config = dict(
    n_layer=8,
    d_model=320,
    n_kv_head=5,
    norm_eps=1e-05,
    qk_norm=False,
    attn_scale=0.125,
    tie_embeddings=True,
    init='uniform',
    init_std_qkv=0.0384,
    beta1=0.95,
    beta2=0.95,
    schedule='wsd',
    final_lr_fraction=0.05,
    batch_tokens=131072,
)
Each number is 128 + 32 x the weight over its row's rms, rounded and kept within 0 to 255. Layers, rows and columns count from 0. Numbers have three digits each. The size before them is the row's rms in percent of the matrix's.

# layer 3 MLP up, 832x320, rms 0.149, rows 286-337, columns 200-239
099:083174125146115124126153148102182164093161188157124137171145101163161094115121094145167158129176112117137129055131075154
093:127167106168114094103108139134151134197162111107071133140099168123134123113126113121098123157145162155104146139144168107
099:150160153175163131168118148103123111137129135039100139094150154138084182089146091079082140147171153139109121072149135137
103:066108121106152107137175163167155137114131086164172135123117114096165103127134168103127109101108131101198081113162132111
102:166150103149089128128100114115101121124114136154079111161168133131157137143105175133109151150136128118134195138102161114
100:117172136154091163127161134124105125103117105159145161108143091101127067092131118137165114081131116159141103179101092080
098:149103141075167127193180063143147169163089087145082187129144116106110101190176169112163145104114124048139089114199161190
097:150083102119113165090102182147073128127148205086146114139118087161111190092120102125080077116086083122083092131140132135
097:074129169188074103112123112148163099179096138034085142125113103088125075135141106094126188136119142138052077106138147172
100:160139087134101084124165157142108078149172140135159077130102116182125183145148191103099123124097091156192138103190184110
097:125143193115131136152086108137141082118108160154159135100103111134148109123152101148100170177144096144168185168129162113
093:169115111175153126147130113175158162146164117158148133135152090135125149052142137139142131144126124074152101123137084110
094:086146181191195080201099142148077110126109191109151151133168153119127107143117103145109178162170151158104086123155204117
109:140179175162133081126152157148116103168137134127177166142096141112178166119136112168158116099128141097082142126115134105
115:111106146130154154150095154144134120086097185108152128118117200083173159116109122106114123153152066093102220085156142158
099:159141167143100133133088083099194174137180074128186113138136143108067112132127089099056128134094048142124125155156110095
105:132117150097064145089147157190197115088098097136161087064120144152178099081174165122156159131122083151203131117129123098
095:132141146166084091147149134093126119144113130105134107117153108156140164154155113081118209131214074070135151078123123111
100:114112144120105159158126123076110115098171136130138142161147116194198124124073132158124123098077122144103147080142122113
096:071199099124143137195149098146136162148186139203120111123166145075141080156117090183116090105164093119037141142067178135
102:108110148124122091184202074110119157139147143138147115114107160082129097134142070115101174103128146188149073146070164101
128:123139094119145160058140157143141080068129144202154174164150147113134144098108145185115129170131109176114158172118173108
108:186115109101181082150154166105161142184118170138098149163144124113162140117115085195172119139104149119134147104104134161
102:130120136116122160153122139123077089101145090072163109104044188123105159109159125130134095102101090130087113152179120154
099:122136105121171078106126185077121169129103208142135105142135117147099131096137147093058151158114090132085111139157121138
092:128072098069112165110129083135171163150106108170113077196092134160195138156179202121192143128125120126087165179133129118
096:134240143174187129126090118109156158093123131100126130152144123084152158125097175127121151180143115169098076130094092143
098:126105130030146150126137142149175121129068140077151165155138179102085176070127121141083153129186097099129169081106141121
097:087116105157067129143074125172127123146126091116149187150104138053126139102123176077109142129160145115169136081137118143
098:100156142146123164179118152128103182124135150135094147144113132125149109128103144165083144084140116167116095101149080099
098:185138115159150078081122070104158134095164170169131141132107117084079150149125147177092095121126151150108150142076158098
095:114139090112102093135148121122169060168101180126068147173117141192133163092091172106130134166141154184170144148104115114
102:150118125158108131111151075127120138129145138116133109154161162108162109101114108132128104126100097140147119135210140140
099:105030106133137155163110120127122073155123176086147161123119139103147100113160128128081134106121179161139089094128130062
097:111116120071140159150098125087162062121153091126164166157169090158110090125113169136122104176086159061124124106140188166
095:132109164136112093162169117185116109112123147111130132127132107136152147108176173216161095096139131094057166094144198136
102:135152098142114140112135099060107133067162153161146180176086146142097081133122200125129127178119120131098144139086080143
096:109127164159104111099161163079094082114084136107106124131138135121132169152092214141130162121127083150125106144108115156
108:103125086128149160159104118087152133051149132112135092186157105109145171100136132079102103142067181100135083097158138135
101:148134133125122151102079191091109147109159112138111150097130153205087117105080121100096197096078093074069124164149140136
093:107162163121134144135159156098121118114122048140104091072120132124134098184176132090106135153128081103131181107128133109
092:185133102172117181160156119101130135139121132168145148172127147062132108111146117178146097067208135105141130155134151135
119:123164125078132129148141133135111152133186128143126129133092167131133101141129108120220104111124179118098129136135161088
097:123140186140182173139135147111079111123096165095139121111118104025124086077182073140097137135158154130145102076053194135
097:089067139154040112107151171101067181138186185165077109146110205077103110144120139143093156111152109121166151204059116115
096:137110114131113090144104065086116162184073076169079124108104121164118098138080142149081164109125151132144123092096141087
103:162181154174174159132110128137114127099151115133094112124108159156144130136116120149121127167089128117118172161083164175
098:138110156128094126135132114164116156096108087120118147138156167141183092178094113116150154081135107111180123139105107094
103:122178127133146103140111154153102128124127086163119152077156088104142071088121188158161116060128123132112088119146191099
101:161185136161120182099095133096063145106148143106155050108084113118113124184130131142126139092181210153135163145141157161
092:094117156120086132129135136139154161210117158208108095105123115114052131116128141106138169079154160154090143105064141125
105:122139171150138242134090146158170171075176158175075115118128168113136108141135146140180132120150160112173132143118115107
# layer 3 MLP down (transposed), 832x320, rms 0.137, rows 286-337, columns 200-239
101:082117108146104117118158158141155098093166124147176114088143161109064080141114123066145128134178114114137127136132151124
098:141127130155141123103118153092138132132172051092138130136138190152114068120145115118157082145126146078084168162148118177
100:126100153132108121215065106151201085171163076166159108113119161103116178106132117211117141131104165141149088171122142187
101:146119130085119127111165098154101095153131103121080097150164178156090127070100109192087140186073158114105088113106116065
104:098125163158074084191135161113195091136094117082154125178129099098105130154106126133157129138080126136154096080150122205
100:156077192098127106176137110146174078124135119133159049096123151176111143142145145157170100111175173162120139125169159109
094:096139143125075092145160083119099156152100132107142135105136121116100109079152197143132160139117105054100124077150106165
095:076152152188172159113152115159061069117176056129140164186162133089091159125066146196171160125144127134145185174070121072
101:118150070137107162125126140117126115160136129187138112148162119145159142100131117088135095062172179163121128096121160145
107:117137197114100117124096129058111172133177124136170144119150042133099148160162236095129169163131111123156156077126081106
100:147151060096156129097161146139117189176097149123165167115143127101132108128108133120149131149123134103158135154119150110
098:138142118116131157101123147102102120068062141117104106101123046176118157211175159152153103150119084142103060139097112149
097:089142095086083101120164111167143100121132114160119088101127138133105150127109150057099107115175179150105121135143176128
103:140142147163129150113143132144099145065108116072102210134055161161164135130149104141080128130107143105125152095105184093
107:119100114111142139154123041121121092100128104134102110170120152155119107137152094129079177095137058110183148124139214090
105:162116190130131154180213097125114136145109098171081114087169101109122174117087114154199190079156137142151054102122139057
106:122141180095197157127135100158124142117122086146104122175161133114102147144105167088162173137098137113115081127094145130
094:121102067114167119109131097209167109127097074150152043142104139089149152158159099085090124188101131198127107118111104089
099:157191084132129130136077104126057191213121101105109092097127098087126130131170074147112132143120143150132128188196114111
095:169099130140121180123090141117126111088169142133138043151099142171124203146127116162105180138097161098118132108140065184
101:079129150212131169123104114118135090134087168150121130102121116179122141137098163168121100058154170131076128157131135122
118:165074124091114069127119155186108045046112161115177183089105127088182216133127138120153100116081123126126117137140141130
107:079075066102138124155159132176165085121089098130189161114073138114171180166110110084163139109119122068169163140100074112
097:130113087119128092133087138109179125118132184181101074122209079138182142090083092107141116088126158144156161159137082078
099:123142138156105186133149145150091082070084134136115153150136127148181103119133138177108186113145129133119122154113078102
096:161146103158131095155089147154145081156156175114087096155139093110144052130119156128121088134128128109134153097127099155
095:112145060148071124144155066120146163111107122154092172133124138120175101123090122222176102091097153076076172103112089176
098:133052148132123111082134143131070108088138211116072142058134125136106117161172095161110126162101124122164124141128151101
099:189122110125205096120144163092104105070162133123113078175158116178168119107105122158142066060142106061135141094148131099
094:144131153208040170124144123152124124067148118113155078109127169088104118109124099209125107097160155144106142092108183194
098:153100122166107194183155158078145153173151081085186158148097106144147110112108095146104135103159166116095093102126117130
091:045111139184112158107101162094156142147087071119170133161093197110102177151111141106107152118105074140064110171175120168
102:080193100158155166147134122163205109135078134093102115104156132115154196101138152091131189137168113107096198130126155120
106:166227134107071099138126123098097157105158116113149102144064043163141140161147119093167179154179122138147173178148094152
099:136176138161064162071142077132155202059087166098173093093151180168163139114137133142103124152161172127103142172086178122
099:155126187131163099119155070129159123137106087127174130182134145170129107123164137153194121132154103035165139115156130157
101:119139104086100086114085112126148077088111137169131111119121097115119154112092101149103150081121195145131144137133101130
094:087111166140152120166087108117109126132171132101117068086166150184150049145165147158116164145162150150103205105123129123
104:150125172181149171093135207091126096077123097185141094135157115098065140124103091143138158157156170176139126103131129086
103:109127123121098112102099158124097156065110146182129149179136171157104112138085167142227083119170076128194111077091117148
094:133095181101120154164100131131093192167108112123120119143135141116105209158145085135105053167151162088097202195171119137
093:095181103102143151104130161092144112078120128074173111074153126139143150127148115111129144117074120156175171133098124104
104:089111152128132136124135159116122100124055102139129150110079130098143128198154110196177115187118126157125039114067130146
097:111147113170127100064137078141061112123147164137223137106147076137130107138158115103105145121086150135120137172076115142
099:132092191109135140121194115118157093138126145102141072143165094069125161136135101097115137105138178120145096089184076104
100:188165118157086136178189149133137063223195158099150205167093118072162112138153149165151142154102112094127135118119118113
101:116091069107065092150134188068134158125169116123144120159091184107157141214160156161135141175106157146186118074144079131
096:122168169167175108134127082063104128121157090107125121119130171140101138154166119144115102106152124165067097080082100109
102:155106106131117115096168166096116095106138133140054139152101125141116173125107165077148124123114176101159086071131057113
104:142170127123124176113107150105057085106143172153112120119092129143137117176077112078104104151165112087145096146160118150
093:079132109109139193160113129108135104128077128070161099147152169096131144145196126149097163140133145100113136146144130094
107:137152163147130066135118139151146133126121115137172168096079161151112085104125170146122112175111162114104202089147168165
# layer 3 MLP gate, 832x320, rms 0.143, rows 287-338, columns 200-239
100:163144071177130129135142113150191176111110098093165132135123114138086116160107132104106121098130163094088114170168159127
096:107126108201120128109143159055097081109117135127094098153042099126154077082123163177134148086120083174152108118149144119
101:180098077141130117187110158104093083214128137117141110084093117147115169128103054181098117152092180087101165065117093149
100:120134166118039168103093108171150102143176133109153103067114133101132121082163163126111168054123120072128090121144111124
101:111065098112120161110093158135142141124103138177115083136125156142140146104068053157092110149122103167121101104160152197
101:143094142122133127188120146091132173103089119117105105162103044128049127075140095092102125064145084106131157121132153115
096:083107142074067087107098145113140136111137107103145078169112108170150150142105088079107163165114091163067160101159205091
095:135152070124109128174148181117068108099051133161176151169191119165104136067120078144122089119085144149147130128088175117
101:198106149122193118138143135225159122097153066151168152148169129155136062102147076161127134157099111167122086118164071121
098:117213061119136158169162131090120168149164112138099141111163164127131148110120146143114177125111083131042138135145131178
101:133125099173157092111095126078162202149186147144131092140143135182081174124151125082162116113112127019147122086118102133
099:145126157102146129174162179157084131082147081126120107082154156157096091117150111081093117154115103100125130146087088091
100:142107138153126131125161094124124205068086140118083137165124135181153160113138155158144091117140137110142135102114182114
101:139159081097133124133070192134128057053160161084166041124129171061064146133136110157158161124117132164051167058139140144
102:158201135077125104142192178068115135176116095146138151154089101149075152120157136082165140124152079138116137152119175119
099:174130169156153149122130160095081126084153113119148112108118099151081060123114122127113170098149120141149100100143118130
096:158100151130198133120164133142112134159106122047133158143096151132107119133152188167118077208103129151102127057118128135
097:136137112101080132119126151108113106106087127095143010150185169152131151189116185134116165074116165117169122109136112145
098:123122131112124091120174124156063102136159067147148113137157128128144156135155087144091075131210121154140146191189139169
105:097178111180092119158163163073097132150079103129104168112131159167163145117135091118155109078099180112049102147141084106
108:157100098171178167066061143128123089125208123157153129157086192131135172121119167132122103131102134138122114152118125111
102:199102187156133127108159112153129102172157171109178113157136109145114131111134099149118092128112166160149113096098130185
094:187197087077074116106154148204121119133144136161133131158111124134099132145083122102188153148112151197108082128156120187
098:094138169135125088130067067153116146123131162130107097101070095170140108138068080126159106075100131172181000133103112137
097:080114176136112119111132142170098111148123130154111074162105119131142109161144131130145071133146111086173080133167174143
095:167096083161138114124064231085152082152106103104169161176096096095082118149122126074114130193159142158092097126075053174
095:148095136186116105133079085128071063074098110130139129096132140104162076080174146137146156120158138111188134161139119115
097:097131119162118110164113168052153105176125069161143141170112151114085155068095193171116076155079122154115111152144137131
099:144107115137148169141107090087132170135132182150132070139114172146057159035081101121088072143136125135070139171085128180
099:112143080144127133113127160110142101146157130155109098117136176106170090186104146140129157102130136157157124179130153118
092:138109123099140163151090156095106195128177039210200085144139134120122131139155147115154145098092104102127130062103121121
099:121130079157070174188122169119131098157149145088097075081115170117098082136116196121184090134161126141088166170119142124
108:098207110093121100111077163155116111083150116128146074160117050188103163169166143154153169143145146155172144140155139139
093:136123102165072059111177163078087129193091126134150108163164143134141100125051094089162136121129113139099176131067163134
098:157097133120126108132132155127128171113166124169122088107092162087064104139123096111124147121135181150155109105098132122
102:133105125120141117122132140168105050138128105147133134064136136149162113083139116161132039101185117128198089081105139057
092:090109096076178144098124148134109107129191116175173153111130116117149159137120096191145111117124222130133066157134119074
101:113157128182127162101144147188129130192169095115138117100121143133111121196117104095136149151109101113122158118147137070
099:120145108142096106105092174088121152130088159185073126095156086067138086134163094136132203187113131100130095148126096121
093:173092111117122121087118139136148092153168118155089142150175144133140176126060089121134087126140116127170132144135130184
092:107153117125140164162102121112119157127161149086178089151195158066099101176083109077120091158127107137111181152147153144
113:098109078147156117162144167164155111140117166099134115160155113093106180101172144103061167105140162097150115116120102129
096:177130160138148149119114177148103095120135141155132114156177093069092129135149087041172142176127116127172080126097142141
100:130100154149115111210079113112158140120108083141145092122169132111107109141043152154172136152116179141150119116028129142
100:132175160211086206106178085113114137096136154187086080146130126097111112178100124125163106099198133098146111163144133139
103:136123100112136138080138104110168168104158113108198113101137100114144188109165211120112189140138116111154145114166151117
103:072140079091136201099076160094108107076109112131156118129102064095116121176152090174109136100147189061135115130106165192
102:126101113131115135130106188158116048146197118112104150135118149196157092106194128173074129103123178159113021094088107195
103:125129112079098160086151166098180074106154090123159106137162142178082136113147153154098088113129140199048105178159068139
097:131121144162114124072181115114150083073165135131098148160170083138164111123170142116106066134148133140171135142153142172
101:083120148118105118126162100160129156112120175102128108152101175186116115160097047141154127142075149118130123145118161114
101:135148139129152115179149154113118095169105135117171155146155166083128178118094065141155125028117074170116104099103205110